Weights of a small transformer language model.
Size: 9 layers, width 256, 4 heads of 64, MLP 1024 tanh GELU, vocabulary 807, 7.33M parameters.
Each number is 500 + 40 x the weight over its row's rms, rounded and kept within 0 to 999. Layers, rows and columns count from 0. Numbers have three digits each. The size before them is the row's rms in percent of the matrix's.

# layer 6 MLP down (transposed), 1024x256, rms 0.097, rows 904-1010, columns 0-63
092:515497402457559517470484552454556483572510535558471530527482469537508526584511499534516572497498479444550559517499486501452534545564557478528521449501497475509513444477570517481428478498483469
097:500569454504456509486541526536500455495521531384456528529495501483480552513513550498438471452481485435533528485531524426523447449451462546486514516516441518503522506555477519549472536471453600
097:499518465438538492471480519501446531478557464544605455594549608570539577487533541444424508493572552500561506481462472498477478508468463461472529458433499500510491547480447516503549518516479547
100:457535512501459587576504561481443549541497526488500495486493515464558549578506494495511465428523459499539501474564498502457535534513492551513445548521558525488476595470526486441550484532500495
104:528531430476516587553445455514481430492532500495554552483474480478507512499441522503475447510468504563440509480400572484518499427558521517527509488499529510497531490517505509530454488505542468
104:494416553535534427493571510515502491523554454528507493511468520524487527500483537434525504557520553501561451489484486474491545522550482444565494444455518566457544448576487528498459512500500554
094:483508532523507563497553517546528500502428535411518584537463472447538506473560480475431567478537548523563548477519533519507544470409599512465569553510417505487479484404509496453562515521430429
104:487523495530561456506535515548491532538496563571487521382536466493493561486582571507478478505532485525489467551526583447511428568496509463498465474438508524473565552511512486556508589485533449
092:527493505469558566456503502494478551518452430527513415527475608519450503530501490477442461506501508462463530487470477511526483477456542514488473518546488532509496485457456532502468447496521522
094:482512529439501484544474479490488491450511520483546470469487536448472436489459468492482477451534513529616511454456508518491540482499556464554455555594546533516427477381497535522523507515517527
111:470520490445458438501485522569439517445446509494502505525530529495511560547442481528521474455467449572517496491457539411520466500550484477541464578488531515555537461533445558491467495481463487
099:465434464576492597484456498470506489546540514441534500538536510542540437464460536441446434482465544491560508474534537508463510535452493541483514578550530488497429493501516414491472537531519541
099:500457373486492406492477468501517521477597480541550509492535485541491494540484490581480534536427468453471468448528544525564488503493552458516554472532471537490509454456425506514504456537525547
108:455497568483473568489491474507515488463503479512545488491498511523495565437481496461481410482388499490536502500472535502517503528470523493468440461437507465609519623419465475485506540439573466
105:514457487452515494472436436561519438452435551474503512574428527500497499547505519562452514506471479420545461532506504476427480508483540494412476505504453467445471495497575502428527409528480481
097:519458440547443499422553496462511501512404568583540466472492460517496462455536549509427556474476520595469475443520593522486459481580472501530520474543523539577458461521435485499538517521499475
115:562464434543476494510571517535452505560461494476508482470523432436495524523525514457549502502459501554446528555529470530498438505590481534579406533524562507568551573532503494440440549516512494
105:544503436433468438501525511529523545562474444473487537519519445494470459477564492485485499470466575534492498487494499498560498512548549483463570498518479553455503432505479496548485563529452519
094:524491511483401482514489544548485447486444464520479474525446549479505552502543469492586527519494474527523527508546516493541489499586482510574457489489509508536529443491441543459524450395496518
103:469506513547531517526529506466514466436464475499557535483466439442494457512455496520459513489535516619521496579480456512556418477554545507475516432545496503470494612504533516460518521479534514
096:580584555534508514449504458500473445499464447470574465483458516478504466498528506520532504558443555535500510490536514433477491480527472557483544532512480527547546425504486531500524464557503439
092:496491584531538434468491546490461472523460551472500503479431496504549484525413547552545461399485570480517456489506500493482456510487479448464480498506536485492527362482534551490493504547496597
098:430397546467498563521508488483503482483460527445459559429466508581525468510458546446497483504568473481481530547491463518507495499450426466473473452489507532504550446463555492495525502535477534
099:521527504500532554463546517504476493476502541492430442559417539425493463474588460513461470516540440478521488496526445492525469380511466388486473517532535540550500578454529481428471483473465471
095:529561505459483501539537431530496539500501500586540505473517478587624492569497496432524532505477457477454506499469459452488495495523496528524496422469430555498462582455494572475509496529504490
094:434512549522451532479469479438501502487467496507545499477534450531478520470556457492514522512525520491474484437600483488499545476458487487495495467459566497546533501450426472516487491508508522
104:499542449521554541514455467407562441527541519475542482585472475525519491517452540475445459571495494398497526504482460525534460515515498514543495496486432512454500527535492516484465497465484532
104:502449520435455527531509506553515524530465503533475530514410502551475510550424496458489468553471520461531483507488472525463583524495520532561532506522490437504391555479476515500517464525458452
110:490503530461454451428505414419545496502615507583549546483532519493463411463437550432469553496471582451465462578446516467488442449519505493487461481566536477488496483457551403540508542490501503
086:553479550432459429528578478462497520515539526471504429542495500452459551536541491493505510488488511513454483492490451468569445508584538493499522570529551506459515368556440543449498470496482479
100:479544528489541445482525539515431534523440501463418501486508529494450551535573540493496488516504532452515494419550511473476458480497488512507494515472511546497567566492500493533471514528474373
105:422502549476511471487518518485531499564452459537416494482532517532500541504514598448507507567519461480464488460465556544481531493436529511470523482541438520492455496513507547452515517540565539
106:494425531552517546518470518490509559502520569489456449566573471421506457503468532521434399490494561506533561513519506468506482564466580460592524486504522459556474546495512551489553559460476511
103:552507581483503505473445484531464451505490509515447501506483479544432510503529494438567536514502462407508427450565503526508537501476445511403556529473507481519471542479548496527401437503482527
096:467532517420532492562536518471438519485571518550521462477506479500508470497517510522498417484538536511598528499487554466477536538498509449576479531571493557522547628548509465486480490505575439
104:503503479490553402509490587500513493504469552545497494453524495452489560548477532537548489529476441567468521429488531519534440508468476490465545516555498514570510532521471481491503438487525447
108:553497542556495516544485502442536435443508546447466445457463442531477544477532458502415498479497521413488452410462458521492505509558459533557452506517530482459574584530504471530447587464568490
097:417415537419504480484556465502502535470582505503457498592535485501511509458500556460541553496477502494448556435481482463481488509444558480497454449445493555490510556522482486462499531500581439
101:512494517415450498525387468531599537562455477586486479512497506473527495530457516427561494537547546535397523494477519526528484462536484529534557505474552507478525517486507476484545514551522479
101:469570496421507483531526493522492504521518525451534565519507483516545562434478519489453476482546562487466468396431506592497415471463524507459542499550525555520538544492537440439494542507474427
105:472385513540517621535513604438497487464519476503511493488486526518502530461460496465490468493572539571460532473481486500483493442472511483461459433580471478483507520462549519516480524467443508
112:481506437555470409487518466469546520497423531435523502499475468429447521487451503483542466473467500540479555503553433550501505542460549569506521493422464508488522560486504486512536533524513493
094:528527578487461491470536531503495527528431451513485476527519488551497526524464551522538523568469561460530478469456494457519486565524477586562538526446457540493540419531520562581419487495502537
104:499516461489541485512495442503511524440511531466556448536484495486514447536498492517522475507441508456506527449483456467464486470530480443456478521497517546552516462517472469477471493499459467
103:547505513451449494413442548538528451418554511523498489576496568440546449507457468485558499524490442474530505557510450509525520464581460482403515514474478474576489573517521469462480525531520411
106:519553497603506546537538525536450513510514506445556489547521553551452560508510539492460488423499438417486475470474553519490557514488502458527508520530466544514500615498462505494473470448548521
111:518425550506525512544513524492541511484497522500456483524482532454556468529509560537481481460447472452557522494537505537469424488398507475471493502481443477491511532508522489493486516462452569
109:490494511556465488475433505460546444460479431479449463427517545481442541523474565462494560496513487514508481523458449516506465485517554493538501550480584584558552525503503535559458477471484480
100:552590503506436457459485453461452517460459497526506482501477433507514491523533421490472493487445495557560542513515439471459476537495452564581481561499475496500544440520497535447534598498488476
103:492497485458546542503395560558522535507520556535462603507410467500458446512483543432556486460536478538512511546498532533499357554472475440544493467479463545462441595545523449511475453540514534
102:423467497483547472463498513474539546465471480475498525542527490430552501523493490479550498444507444544562553470441531518513551539490530531529499588520527500515484570501462471470613511526429511
094:466477550583437533507493489475525464553515516476465521461548456539466534554450527414522460519500463506480540426459470533530522536546499536510490407542504479549492431511424560506491485515539539
100:443470517567556511512503519501533531496456497498456532476399558490530482500464535492547459479480505454499461489536516431448564558501511439519456522499560492552516576526552446510490532507529536
096:607579474470498490464439484532489463483529492456526571476507547460523500513523560459477425522485405518503510556436444556483529446567433477535566522460464492545506479447483533459559483448437506
097:461538530471456578583451478505466464503465616447506477552444487493494531468490558492538475420566533488483508487481506475562506462479475510520514512508498524483533539467519536424521505477489427
101:447533499492506497523568427551485504445483467497420483422517492486449530490515436468484526524469507475408506561485463497505490533502490479501457530491489492572478468488442517474507496502538462
104:501469516495503474447538481517456539577516496464587464479429482510495597503532485427490565570501536501534450418398427561462464546553485508450481497469522507518521477521493487509537536517491517
104:461491495531492497466482511484548491474519527408457546554461504426527431529454578490529480526469432517530589560502482532437492548493526557534416506439500507516496518485521527473496503492472506
105:488565520461471488538468546454486554452509441547545522500501615477547546523453520574452551505464500500528486509490520455513464462497531565512544547479446448457492593470524487516524490479496509
099:423547506447524492482514532532496527522481496431461485440473424472550546475439522436565474506501512522530461482443523532480475506510550523462448468492580513521488481477497508461503551529488447
104:485453527463539471466506447485537492492486466516518456572474509535531501496546493465470457468469492511507477558470474522445532626541503486446471491533427474506526451449531499476551509496539529
108:552521432499521471485513481483473475495495509516477398542483477491453507460540493528522534515466549502456547539465525481519481477473491522581456475441511472491486412501551474498496527513512535
096:568463491415546509491514514521556603523498446607605492448559498526456539520430502471439433456530561451432427437493496473495475391526506448491520494496502466426441538500480526470532483651453539
105:459495402503474518442522541474464478509483466465521505501603515537545504522450474430473511452520507498474552498442490476560537583571471496555452571481539476489532543466500453427479538444483492
091:488478505448497537500541533538593473514560472517420465516541480540500582467487471506482478492539450574587385507539535491486534525448454477412453540530419482509554510564492455505475471467547417
099:526489550474501487510538463508506473405532460517512528498467493485375456422532485525420525477494548503547564491553533515465474534520566600518527483517512501471482479447478502473485501411543493
089:530506504564526516477472464475523464557454523534482487542484480429486532494450444558531518532549468579550528464544533442508492494553443502512534520435401451499555437483544488551466477545531387
093:484455465488544411477510360470463532465448492498415551546477525543482477490512513462474544481484482392508500535442521513540512483467456516558521459501469537507499527482520512419496529540528628
100:578484521492474553462504538492532456490527507519622488462521542503497519518480437492437546516495474522506430563525451497465480410524484452504505567483517456461542345478508458489473502492458537
103:516489481470517429438448458487498510527515507586507570572556530519444477512580462532448489566447533497502469545467452498454494433600498540500507514499518445429518370449476577589481426496479518
099:531442510483544578430555522451467439545537503546521434539469483535431511482505508547504539502615453519552484483552543443489508468477444542453511537536573521486466395506559503448441537597478505
100:489501430461465574547436473561504428506436511505456502503464498575488513500518506444496527457522486539500487460500618491488528572500471460534542437424478523489539494517541409612451424461509547
112:510469436459454498501467544429526564515478586533551467462541534505497534478461510463517526502560486503517529459503476477468471563440544476496505470403493486407540557475536509575533489553473467
099:515455455453516501508531543561513540441492499567522491468449497481453520505470476463412523455439472479476469438486482556489536440588454478462431497513570454492490463477484577561522536411483541
097:504496498476479449447491457498525463498563495511505513483507509538517486481573530516493470493539513487488501506492479533525512591436517490507479487503524529497568115460514468494484515524558537
101:538572419529486425530488556471549532535461528498486443508520558544504514522478501508519492532456469508516530487549550500532524491441539540491525498546441503508585475546430490467474556441439503
099:503509527539488517410488497512526469511462568503543541444490508525462503512455502510549509486530516602475532487576456457447426475489433518520560441448469493475508409491501533462491520516466470
094:491505598463487395538573498554464521567442569462503513489521471496409542469462515408421492457472530451458529515484512490550519388464516585447458531551479449472458528547527576491529514521561470
101:581471466543444524463447532515550441532552494549450442494577496525477396507440506505493506514459531515481523487511497483488443542515534527562543498478482518504538318478521549532499484473548513
100:587472529571546474552512478545508459564560545497554491512444483496481495521480519547418554545526521526506554506508523448596483572460437492515447571524551519476404525526484589519527481522529508
100:421414531485484452600453522528568479523505499506536546493474439521534504477520471478512534549450506560562561536464519488533449439467500445473486535488467579513521475549454472556499515409476479
102:450532548459494491512475541483481492463537527518488468401445495495452518501464445501533456573591483504513436524484490534539448493487448553587466479531569479555498459459476554463481545513555472
094:443496512450495486572431512482452500423445543500464513520555461550478512490507511470511529534422567499499450512484464547450533523484483488527480505516490459527480466519428478486494529495498497
091:519518520447503543529535459516535501499463537422546475484501533561424459466493541462485517458543509496497486519518423534432468515457519549411572506509480446488501423527523566539605523468486461
105:464451503500521489505477483482497494503495494505485459496553534498500454445527521493429430469444502553593561432511512529474537546421486472529484532540484440542467582450466431485550522448442468
101:471505550453551530506495472466516559478526588475493535491515558505487518553537569513536457486476441448496514484469557456523450473495517391523528569477483509487420504440508526531552480548458462
092:541468458454500532574495520553469461499512498494527435426538476534540507549554537492493521506533438494576486548513487456500498503519502526460512555557602512575540529480496420502490593466540421
086:524536536499551515424456517538455508514514535501511493501449560479557524441584513593486546505566488483529484415491504534504471501494560438430493509549549492453513503609452506397462518460470484
088:513524510463508468496501524549527605516447562447555521552453480501453547457507391479498513486530511550432489489419539506499447511442516419455438507565462476466489469474508470515541475539478523
110:608466479552546536512454502483516473480491489548538453460507489438453477484501549509476485485527509516547563454492522506521481527476437402491507519524449482530526520519492485511448515473496473
089:512413508524486471447521492422611518547486530442425528485454522504441544583514474453492452534515537517484564458472474551391507464454526507511515469503527491498509420527475508553514492600451503
109:482503539545473501601515528474530534566525483547501516460492514471545490523527517527465455513520466480432614495496460523507499475504487466510573492489546515452535531508443537535607433468505523
109:468479498477500526488560478498440508506489484507478489503546488449502528496533554525503497426499484587404450491477494568475495557565548478480497464541476487487554565508513574457510551495486453
106:491517518430365519542455486500421440502531464552435465464525448518608549504471450488498459459556535517518508502527511481483542446566436501546487451597479504531488419505511482440572501528558533
101:518522417498547417611546499500452498481515530522477479471489465446514530475485473560519569575535447509443549580496503482464486470467573495549512437498486552488520524458471500512590459486499476
096:445477537535545507488528503511476505492517499515489474540523474457404523603501563499464464520483431485531553497413526433463481464505468487473503508523560481535483551430503473517562563489428445
095:516493482500469485496472545418547538542473519511478436495525540562492505477496536469434510583495564443473497440474540419514490503458537501521446527576569468513484503436551519562509496547558449
100:551530444422447525438517486495471468505542414455545409495563541531537526549456466483554507551490478514426510486538490486491489443519550557526548464547504528474442523427450502431485481405524467
102:434479506482507485539525456541554472495510522516520558436496536495469590470517476536481510500558531471490524458480464461446510535528594542573505504423513444486539425522475446490508517457532477
101:441602523584578455464514504559472562532560531492509524376493478569471538521551495519504474402510539537499523502517549455512565548489519433499398484479531485544531466503492483467513462531501443
098:502494467519590490470487511573510511512463482481496552505516491531533481463546459506503525554455467538493445508462484431578520498495501412485482524548535561512497513496461491542423500429565536
104:457556478456505447525513479482452516487531508483478515552518449511517438486479475519491586566507545549468528553466500502539524508559542501525452494478470446515454428526428458484512497567564514
111:450476437493494474454514474493506583442529564505476549456480450470481397535513539454452451450519528457468468476510523531576555498516554469474532547494495509484447588423563500524523522493557485
102:460434499462597507506505502497492455447517484506498493517448541574540455401543487515477507540525483431465465483493504500475494541554462479529556429584495528504500506439560497483489486457510530
090:530524496513470490528460496522475493575477429549537404449484520534481559519489479518477480540515508544464494549431444514541615415550417483538473562504540516528458433579506562570445464485525527
100:565456493501490514497541497453493500457525493532519505549429562531546523487547516498446531551450477438453493492466500506541520499498443487534554460549498529598470326489475482483492524496437492
097:464479588561542475573496496466517482533442562500438556491481473510521496459445523504535538409535532515511462513508503499482501468484565452505458543516509487511481424484475476521462513593524607
# layer 6 MLP up, 1024x256, rms 0.092, rows 905-1011, columns 0-63
100:545413458469518549435473547474482500457473524520516555477500492486592501520519478497495553475543481514478481431602505563499510451551508478541560568545475546464504547506592572489570457491546528
103:487530480534541530481508474468604468502490424653559485524579456513456545530579479455511458478431504462507464568553523506486438541528474469564512499567447537469541528530483476563549460507532468
099:568514517498500533430434494484500515443477529525627537423512500458479481538485512520493466434456504519507415514567482453511484500458492473500522529497485513529547494579547585499516497483451493
102:525506589542520450486558457475531518559439459553517482462535514426495509455508515529488504447510531481427554587558462492492509516445538441456499598496445489444479529579548415529596447522471554
102:514518528413487555438501423478495536538457545511431530499528376514452530509526499578521508487505535485506512511631517498458502440461504477553494519494525525465506566434471457511504502517449505
097:471437478517504405452478456422485461532531428530574500473481556513470495516510583499541486530459501457548470535534486464431485519529491433502475534537503441555528491535506440583438445498516439
102:588457488457474467532413497522505553498486481444508505462468523467537523577497483540523508481486534429545432461439508507525550528511522444465447528507433512582472519520519466521515473496538571
095:535531440499517481556495460484624507555493593480516443544527447478578479497464492498540516430512471571490512519468492572477464524548485478471530486488482537483461538611476495536566471492395456
101:512527550452499564498513411499457531516523519489530462529525498537513461532467499563457487429464465361461467429506452504459511572556477435518523545451508422491479565488484472480461484485532505
106:512501533477453494531442484373541558480470520488517522482486450522473481546512520483517509473454568451463510528517453546465442550470535489476518500515492502502472508489509513457506434509455507
096:537493521448510453516518460504449509465503525624491515495476534530525451560487508424525494476541508513462521547485442493437562461479487458581456539565433552483518513551556539494584446499621508
099:520440497502457579564490493499480505512502506487481475491593501469545465482527484422481439534548502495494467517464405435524532464499527440508541510512416431481474514588518557545549490479440434
099:574498489450529463541482523482522521498480531473492529410510489430559503555527545527483532489535564485495441478490473551464576548506464418465577565600520492505478493587483534477540527518399494
104:499501458529455495455505490506511484540518476507464433547534442527536486451487500496531527518482476444497464524522512470427499491551495448499491494494465476545520540469496474535501498485520484
095:579494525476467494483525496504450528526441522502456498488482518512490453590516520462576501484481510451547511503479433463507511463501486501468595548435439544485538534489557535546508469516502494
104:511448461556556479490513534505478453487498536544498465477532544437515522464456509506415437517533479486506498554537525481458531448476535492545538523462430447447534534454541470534577460476456428
102:506464507482453466479450515545469401475508511499539473484463417511565463458503440448450498489538534403476500523511519494561540477517490463503484502436425519445569514494534460470523522558546467
097:575511520434581449493524555545464553471492560520571541503551458493477479545474562452568534510561497447549503447529441540518634475459459434498465454484468522479471495498510496467482556543475467
098:520415411533406588464530437529438523477533495604573512549478496505512501499520542449521455437480518432469538589542500485509504454503569435508525486422496583487471521530512477549529429530488499
100:502474461464440527504541496529547535528475468572483511498490484523525509531503510446446508581483592440462504575472525516380461484451475494567508518521451491523458538474523430538491475461510483
106:516441549435546450482516498421558509528524515525560512454469504478509446538428563498574485389491614484475536494483441496474480539470539487534517520472508502460506476543496484563493492502588543
097:508497395567499499471471466499455531523495426503530505545515470568456466456472524547546499428430570487462493538508488491508453543481463484510457466500524420473565543515512548472467494456448474
096:543478432474499496393517466442511430480496533500527477462556449518450542516487517455530442563511488454484519517547545559498633486464512535482582509461539495477523518489546527468529500512503506
102:506495571467548408520524496485484472549485504525527517499561454473511457473485530539486526434415527463520464496540520558423475590480508384476552569453453517511423501481564455501490533544522451
101:579436493478468461529478501489526502517494533512508504465492449453428492552480530495544472505505535498482501501473520538459508444492510496495517550488493500578493491497505474517430546511547474
104:531542531512471537429512471531499500462474415439528536584482538500503550469500474521580480487466500528494478560503503544505513444519520498582527461481452571546567523525477505479488502451553510
102:518517384496460453473450515478513481517467502501517450494493501454498463556511507593513535529501560510535457481481526539460544516421570535632495462546535503453572533492566535468538475418552498
102:486488514478542515486510521466437502549492550419525541511516465439506512547497545565466474429499550515447533497561401525432499398565499432511487612477485552501496574475483515556496420515499505
088:508464473483508540536438476536475518518498442493487558442518493499520446524448533435591526495544471439503523431510503463393530509505530538543521510526495460557512550474624452557493524536531520
097:541528415507479509575474417472547510491499525491487500450549491535487488547523571476491457515491614501465497612504438557497519511501551559521423414532456439415472504469563488472523451450538477
103:552518418541498553477533498497504490457530520562481523438548441509479512485459438472489537451525529493578492520575460487509470526494518502548532544496490435444489494494535500496632494464499408
099:488453515510494610493520491444511431454471457465535528510522505468434506511559457455533497540460509406594416522498465579434442523481508505466526491490588494478524516509538539519526409403592486
103:495501538485488525511417525435577439513475465493592475520523480478555500537528489513609489463513513476540453494486464549564551520491510443514440412507462439532438548492469511540503481560464515
097:490461528412480588469534473507483584537545542487509522443530483533510462494543483496513458518490467518463487540512473547492543508517530512443524517516533468469470543502522522476485469490492548
103:551495534558536589502515495427540502432487492541517540460518488501508552487490497497543432554433601481496482569530481517411517522534511482481528504496506458527516537584441480498464517485461562
103:509432462513519545512601474454503501493577450491509467491536439502508504564469497521463436585513471563524423487523548502534475517443530449512536522443474493585490575521512473469470488516516491
098:538510409473458524516497463563522452494484512506501516470512456528530437495549444492514512444507464510484438521496514564445462511514492450540523554557445555420523485526507497472602517501459547
102:542506607506523521469489496485555458598510503467492531499540440515535457465530451532563445536469486402443418506513545424491482488465504493474540632538493550532511524508501465491480533517436464
101:545461523448471485504478518465571536496511423527509500454511453428506570454481500512545494497419498416450517558516463546437466470485514506518512474526453492506533506476500469546518476552496532
103:512478429467489526502477425478502471477490544504465562505523445517488448434494442511536510473538496420529530503527459539509548544517482443535451523537459537542498504512512507502522459474593487
102:504478502476439480525432522530547536523480501513559462477513514481527475550513496467466487473464522472587450530541434499493495532477506518513503468527528534488491547486511510495506447542472561
101:590479397505533514517536478442530530496491496470505501477554458467534515479530471492515516493518488534544488460566503458518559463423565438503500476506491434556512511524487469485550440513489456
100:543521526510481513502504503527519510560437539485451623494536481602510527598539501521494378455540561497480451592513508530511594510497480460499492508475444518447466542514522515473502501413488490
098:549566525495536509540473513490643490590484453513505534468452455486479503510554492553444464488501513501482430456498540534546459555496527521481449508569525431427495525485523443516571529421524525
098:579505417510433563540470515489532503502542581546435463506494505528503524500475536493550487587451507446513375461496429599534501498474531534522507466561469483481528517454569548542530525456487519
105:499502498541488473480465453456483470485510406552562507500494461495423487576445496554503484478434575436441407504537560470545461481448524514560509517476479476461484556436486534537543501555498417
108:572523495464431471488602426521509506490532567480518491526497522509560586499531488487476481440542500441497563471552476501499513482477470503518519489530473493544526488517507455451465486554482475
102:554435475526487532459548547483555533475517515522496466458545553570477515537486543482432457507476506524515465517562515588474551453458539513574498496469526544521481536475463499526471549502493526
101:452527444555482561474554519551561518509448425518529487585533480496592517479468395495443472501424517486519481467451401475512534482481496479499475457542491498519519552474518568535529470479535500
104:535537521506419559483532475518511434495552502558537478482576457568444647512527471500532475489445519446423498514529527480558483536526457465496503510517429504492469549487507524483449463419500458
098:558428506475488492549519452470455507460490475534520469536479505389509463510463477544438515431487513424526498569454521541449493530495562462489513521498478496568463540524456466474526421545406477
099:586522505476445468524497547524500417493430587522567496497498493539511497605509473489501390469485513506529466535482520537522553517512454512571509515499493462623478529494507553496553419479581430
099:480498503497509530506466515482545503498456528543540527587471468515583538454545495570527515522476472504483418453550502511501442524497489540498425519548407496455438521497521418507515514464488498
096:490433561460489540453519547497557513481523469534534516507564470522488531519515538482489472496547488462557453508548456544495474561557494466488480441432492447467563504571484528510458473494492523
101:562448480530493513527497506427571449536525495533505456486533564453486458542521526470509484479489532522522477484542531541487525509497558525482584472481484417539553518406507468514527495582477567
107:488426504506468520512517501531546468546469465500519467563460484464505482570469495497510388459527509502485494555556491519526540532507554454507536450433464479565488539566525466545465463527523495
099:542464439458544445440558409549533481502569483487470540517413507537447484520532474516555517563518566475555529497546454524508487582499507447476515507526471483464537537460489529518496501427559454
101:535509475498544472450520508479487491528469546513474485504415464490502466501547561545503521504579539556451505583520567533506475524468456454498429558492479521439486546573449500509553556439477442
099:502459511511496497501569531436501489501521448504508521433472455487534443586450487476456516466512492499573498458501425554528452432540481423590532471516506552462455502518601480518561545489530503
105:520496424470479502508506554508522485524541546437478571468504494524443552496480543381421498447433541445443448520502430489499477469425543493430508536482508496501507546539535456489539449414496502
108:480443496470472547480504489491566596520489563425510509438529449487528519519556497440479477505475536445542500475581530527469544520399522530469563543495473616476479512511462510459558457525502375
103:479469463481509548519441461537512543543510579483472429504510563487439459535532582517508484457582467491541500474458479441475492567537543453535448484524468520526463555495487468534515558451491532
104:473434460478524523494480375475531493459556564467453589508489498460491591527517459516617452530516476448544508553501444509561490483505526443476550422522489548484594516497543472509459446472518512
096:534463538500509515525561475464450489528507506524527429565548492459442487490519475467523456478528521466451566490567517485388415493521531515513492506542457501533532514468491479542494517528492442
100:558533467410529554504498509439486504507473381561533481445533522547564505530486506497533507491519501491480498490513470475523559535487541491502522538530504503533545520605533510542498439553512475
092:526512470559520562453475482502549497503467493497551541482493488540523534484529526468414468480466561459477416570465441528474527564467556528549506497533526522581485523492480465496459500480509540
097:543492471457479488539519526482457517570501517464559492373541522518515553540475449465448401496426548574592507435516556506529494505570500439518525570567529412563520520534515526512508458493507424
104:519465485463524568456516485478478447503461537463494477496510507582550457495484460575474423483430484481540531444575516466450478477550492558543495495574515538536495502476537484467552522474581526
103:542455469514509553471509497534532508524446480484497485479431504575574464487491494510506445511491564488503500445520507548519531556446487444532466444514519553551482525513533494441496525477508466
101:486549532524447557484446458526512477521490541489540469459504492473457504577462509513470482484487543471477514453562447448531490530465526523552489503558475604583535524501497531474519483450409489
096:491505529569515469525455510457499459526494480505556522462498430418464535523477509477489535514487500517390480454578571491498449507509581508498511579564470427492490536501482499496528440515527464
105:565499529521515524453454525532492501541499516523460514531567487529588592531519482505467431533547509449489523531565418507523508517503490523455463542471447500516559571539467505518506599495488497
097:497490517523415502536487516461473448554511534517510490511564537495445465526438505553493437470594496490475469506524491510450502488510532533514481498578418497497503523540524576583513588456494537
108:558536505399446429504486512464483485478508610499553422529454525538622514508538496446438515484514462484500536507498433514534471522478507450510515464547488456478573481448616497487534533448561541
097:492549512497435494466444490546500470539558528499502469459475533436539484499444412642553450496493465526513501484542515564479492507539464470492550476539449514505533504479575463447508565509520496
100:490511482505492503548513456470448437476508524459542519496468521467485509493538555521535486505539583491527465501509533530502500474465520510530489496661496474562582574458438497517527475458475480
098:466487480406447549490555495521557472570496545442498454574546511539508468562518531512555511562463484480474431593426531536554523493466534534528514533476521477514461510476472467502459509543509476
105:511502504494464535561520497507475556482547508461497414438439441504553549514524488566537430476492448461438513491557524506483494464518541459475474549546522518508570484469486443537525495478563515
099:517493495461399483575493428467555513531463502520571488541495533490449469541514493490501485497522481450465583432535456467496502520510594464516498501552445595496492530525452470548481479504605531
099:505485505474480508450460480511540519500475477489530538496520484483487484520496543501500427503477506475505519502516421520469562447477526429521510492459476546559515511564526533542534485564502484
101:544514523428454522469535419434509550522517461510566485530495515495520525568426443462487495482448558497443459484484492495535478460537437458531492490497459466525545492531499492550582450477495511
100:570504538491491545497528510488490526531442447469518491490416477535527545581497516452556497483411453479458459507536471526433419600519483507591470526530536470582508543540479486459488470518574426
095:483525526520489497506518545469468478598581476535574479424494550431473479551462484544425485522480514530555432432567465461560459490491528469511493478570507422497519512580509461476503424521549486
103:524423453483435541490453497557427499505550530489494475494515489459487528588532531404478481545485509507514489609543521496468505485488473486469530553494453437476561550481500539529550563462493474
099:557508515446427495495471451484536501486555455472453430470531451524504529541540472508530451488554581500538481558535517526496511537474538524495490443504475546517544529465485474478503475441494591
096:482498508562439418527474452486405515572494548514522479548536492476449482478557478523556534410434544512498567537569475540402464512440582540489430528544457459496511508474470548501469534513535534
095:520491550478471454527553470481517531518420507435526508513468546513441547558485520462498443511471548496474548475479457568440574456549447503544535553432497515472552514502512465560528498418555548
090:495505516526476530483497434514482387480558423575461422478557478541527444587521551528498455499558478480558493530553453537456569509531507566548543463465516599540529468474515502491488536440467504
109:500530469469448449476541544464551513510485527482475475517468514470478542517431514467479461502508517403421494566515484500520529508482481486554569510471460524534504528459527518551596466448543510
094:504533486452517528468536470511513485512466440559522448470457463471559507488465602572589531407529481499432466513559527520506540584515496444519521526487473544492489548465518519435475545498508479
104:544477440502452526493482470533476523522519581424489512554433529499511561491540518499504470462471559516551498507454476524432528460480530508526471509504432493528512519516599521511471521587498498
108:496411464542470503556500522500458502568477529538507525490488479564553498455499504559488453488503555512451472483520398502498483451446584455436565499552536510542513505526476487496514477491559511
100:507485424501454465523428485550526459495481546556522483468543486507548475517476525398506458509458521467561492485565537543489511467550464498572452591497495500464473576544504483537495516449522585
102:506529522497524519509541529521544458546491470523498466475446467559537508495486482487469452515500468498538509468498453507488503560527487465463511420562471514568506545487517511489460519497478432
099:516442460516459499484465400530473554573555484504455521489527441486428506497516551500471424516532521484458492560573469533509578494517524506507478501459503516538484502522529476555460517539553489
098:552563410524550564466421467505478512510499540419441474507481506477467507487506533530456489423419466432511484514542476561508540526487552459440584543539497534499497522547591480450503532524497516
101:510457472525470510517463514514521565532455503507517515484515459523509469412485483522399413566479543525535472450569442460521504494507516476515493557497484415568472535492490447526501528506483523
098:483540490505510525465499523472522522539472472531559453582553476502481479596475444493473447467460557477541529487557463458443429469540467504522500513585427499557539506497556540556514385469465450
100:550387569445503525503539522461548489492474521431502531510466451456451489555493482547534508485529461490492474515507526533497527437461486470489597485498473471477514514555566514485550447466511514
098:536515508552474462633468474410492456502457497470528478509451502488461574545514475486454500520522478439465481515504471461516503439479549463468494571505430396482502498458514554488567463483527486
106:560442491488465478468504564480518543569495530543553486417535543513441498445494553475493450458511552523482461527552461536507531544461429517510444536475505567501521513551522521472484468492495592
106:535516579502473486498469417503532495519479493486492429537566546387488498517551505509536499449475499504452470475505473468455472569473510572514463518527485548550473560503474571461524528488484465
105:555550474519491470522525481477500554570506586492533499478438435433472526565452478509494474485478546448475376524460433551510533396459571506522544552509512459442441522506464477499581566507494422
094:557456485479598512540525457502522454517564534490488507531444555508560504545557492508479441523539430510546484435539540395495496483483468532505523472513515471553458513484473490530498550464507444
098:524450510407469528442505536464546486550528494457477420524477503526554518503524578470458505467445554509472519508492544482463473590534492508465561475471452511595498507545484512490540489479488495
110:496455503436527532415522416491543517518590456575552490518490505494494531520463501454553477493468500432488492480501502480534472495559520485478495520530447549473542513516494487531513504483488502
101:537475509474532539503467435474551465572505527564490534438529466475474460512415532460488502550505579509501440545554555534536503531490483533497523481474539521537523524548557466576525543424523529